{
  "vocab_size": 4046,
  "hidden_act": "swiglu",
  "rope_theta": 41700.0,
  "rope_fraction": 1.0,
  "qk_norm": false,
  "attn_scale": 0.125,
  "parallel_block": false,
  "init_std_qkv": 0.027,
  "lr_mult_qkv": 0.7,
  "schedule": "wsd",
  "decay_fraction": 1.0,
  "max_seq_len": 1024,
  "train_tokens": 989300000
}
Each number is 500 + 50 x the weight over its row's rms, rounded and kept within 0 to 999. Layers, rows and columns count from 0. Numbers have three digits each. The size before them is the row's rms in percent of the matrix's.

# up: layer 7 MLP up, 832x320, rms 0.166, rows 702-712, columns 80-159
# down: layer 7 MLP down (transposed), 832x320, rms 0.155, rows 702-712, columns 80-159
# gate: layer 7 MLP gate, 832x320, rms 0.154, rows 703-713, columns 80-159
up702 100:477519545450497563523573456486576482475655574568474610528623497400498428471499533484424502547521544523499539484458502491501504479543523550506394530398473523590587574535453515620488439571594426445498562503571404456503473601472575516557488443
down702 098:506551437408409593553460518421478505474582546528451506513535546535572561603491467631531588493558506435481484444484465495477540497532405528519485528369591462478433578508515430526478463545607536588523433592450380424521451421441538491483558469
gate703 093:536467516455418459503598509466450499481450498474511479443474499582505484455450594515520529420504559511513496455622500464614598523438538505525450495522540405475516478547447551516593525521449452528515423513477489484550507550532482555473475494
up703 099:587517521476475505445441545553585489539517450499506471486474470490559474437459572537534524485522550499448574574495416560487433453537575463519433497505507450562387482519475409512392509597476468523399591539589476494519552508598584489473476452
down703 099:434500390585518482493426466498540537476577538490512489472515480455404585556560521500556511483471454580564415436487447465562568512547549411570476535538531608545558486526555425474472549533522481475377501451534536503614487513530538460517488479
gate704 096:550517515541413564526427449460563475562577508525580529442475485460581526505568622460531529511419571395423515461572492466521469470579483553552513509454474478501475491590552544507465472439524499507530433551510505464442482496530552499452486434
up704 096:476539563465495460548411506511587481481492536465527465420449500563529532572552455480474510458484525491459471488526525480507511555571453531518580521405457512544530510619553539489501502471554478417597407614507451533410550476457514551486437569
down704 095:471421509428522489554465434532537476533494478489515441528534524432477488511528466421546534412517546410445537485558521453445513530544484614536497586556498444494503527464482571530517563539559463448556443547494485479425575461530519463470480464
gate705 101:455477434509449510533522433468554520445528416528385451532598498508492463564500445587507515479496569532490563398558585533439524443494481541491446555508599505542475573633509479487515529526570429521631441480521532439484433509542517485498406492
up705 104:561395532496531588483516428493549526453489456459503482556429533552514491437562512499587560419516448537517532455498511513435532498493531584500549481514512473524479506508539532600474484545333536482391492522477523508524518540534481468492439561
down705 104:505465476517488476581421512540452442516467474635479494467488569499582451428480546538574563508435529483474477523481526482464530522476421459560432455561546496405470473425455507512492433528551448498541440446591549484453542450508442488567485434
gate706 098:545599446572507430586492467538580403463585459469524566533562486551447436367543552532520460395577489577437622510494448452543526422495472448472482534403661360447582425522441514575591482465507583551514534425475517448509485545488486364474476543
up706 099:454482554430558499379466496491493542550447564484482522477511470526467496562528548508523517426578508528441454491433526581454443518573464487477476445538481588485511520489529557531506454493516533367542474457438502552493494513506564489528428485
down706 101:533433590442505530478448541500465413488537489495501469553447467569540581504499512482476479445492544499532463483469493485526480559554490554427550465517508532540608542499532514511410485477501454489488427515607588471482621444492594476546499480
gate707 103:477519543446460554530538478460445435538477410506446540546477487500512497484464526501456509508536517435506486501491503551370442490452496488516503548564541406441520481413530561378529606490490441499468486450457442458480568444494571519485491557
up707 100:426460459463482512542487585554483468563482439499513457510491507485550463453482474535465514523486471544533572509508545517378558502466468434474430535397420526466419551448458473518462484532529466511543429555553409508486471506500467493411424491
down707 100:453423443521523451505400468564472451425449460604510578530530440470480537386493433556562464434450491512425468518519510548525520427508519460440450421499365598561521495479564440475411426471477598509518506556539577507581450481465508502574462514
gate708 096:465562515417565471481501631418521489420563598476553479607468596502538503497456451429448558534518559481481609468467532479537527485518466522528529508602578558413454516467467524416497521612500558485490496537495426505544521464509499526500430395
up708 097:478538485416573542487557487532563546613561430409452490435539503504517557511545440487477533511395569515446465567469549506502487554462538460551485498540515482540552441405460423528509523545519570511533541546556427448548466492460509492528412523
down708 091:415527508533460457507518578534537506471540543509453469509482493550520425518517423499526460522463467523546488556492547509535455566441491465565481577550576459445614420479509487565534489531572490504603477527464549536428479494530513484520483477
gate709 097:476459595500411499551481499549496522475513474494476468529529518392453442528503504483532500436557419518516580514498516489616520561474541471562494484539421492569543476405521502474334512521530500526621518526495406611601475559486448535457539531
up709 101:525598491475486486594442587545538558617567436526566422560529553454414590428496564466509542500480458513393490546472506470429452550598536477473429505500441420551486453437463440506401495452533472520495494564497521481514487526437543404549476491
down709 102:458450394419476489503479616493503508505605565616452450529523525554528482574499388463549536532519427474419560533469422529520609578476517496493486506567399492460599533512585436537524523477427503481499525500527511422502505528470530470483454527
gate710 106:469495552421493464504508520524459487517532508612539461505479458473560557564424610456488535392531524584458535429584525459446536481464529537497495468495383541487476461516447563464455514465496553481448473469435588527556481501559581508499488490
up710 102:526556460467465452550478524571472480506458457502590443581503482525456491521463506478637427509452496504373491517547451499456474474511473534535464494455494464446497513429528451534567497444415436489513548521464550556553547412554462494479501510
down710 100:521553463529472544486410587476529477439460534475520478486471505468511467515536490497548464452471479353547452495487452535511470416395441527510448533574471477544490583539558510524445555466420536484519422442565537481630502554506498497534518457
gate711 103:495480440450472491535553476607582530515436506423553403569440537504519521549591505584466542599558526444578611538465553539529457576522514501519577493477505544443466511448477410565461466466506519536530488472501481522502520594367539472531539501
up711 103:421500373461488464551516515512580451544514398541458544471529527547525506541470405487462506481542510486540399476582498571486485422561536503517496571379498493515482436469429472567607510518538512441468499531574551529485461594569519569487506457
down711 105:470473604492459472526445519477539487461538518536548492523415588444462401479444474553531449546529582601614558583490524527496450515519470481467442497553425541501439445506460552474458413524450396440542504489545426497527537540487590553563535425
gate712 100:525527547571571525536504484574442559476429453589473478502545452486489517550522419519463560406461474485497535408435515485474549422458478546429519562508511460569474430557544471475485543520443508506561534487536468507470558469650553562376557536
up712 096:458428493544617439478436595521459488508530448456432523492521464521534486481541507573466536466563573572420442550522559546507466458468502537553471566431472562475497534586571368472484499491451440505589496539565550491560509478537519474557517537
down712 095:535537590469481551532495497490507513478495424564429536573531526605520467525439476537561491526579463459475566585519461472501537521449485504438474573418460438480493539506561543550497537556488564569467559456563486525533629432542511559508533493
gate713 105:510503539560565553478475499484433464440471434508472538461500446549482542452466440513444487504510517490524520410511502421532486544433541516421581530486487466496455556435550525595501498419399435518510412429466487452447587416463528491398454487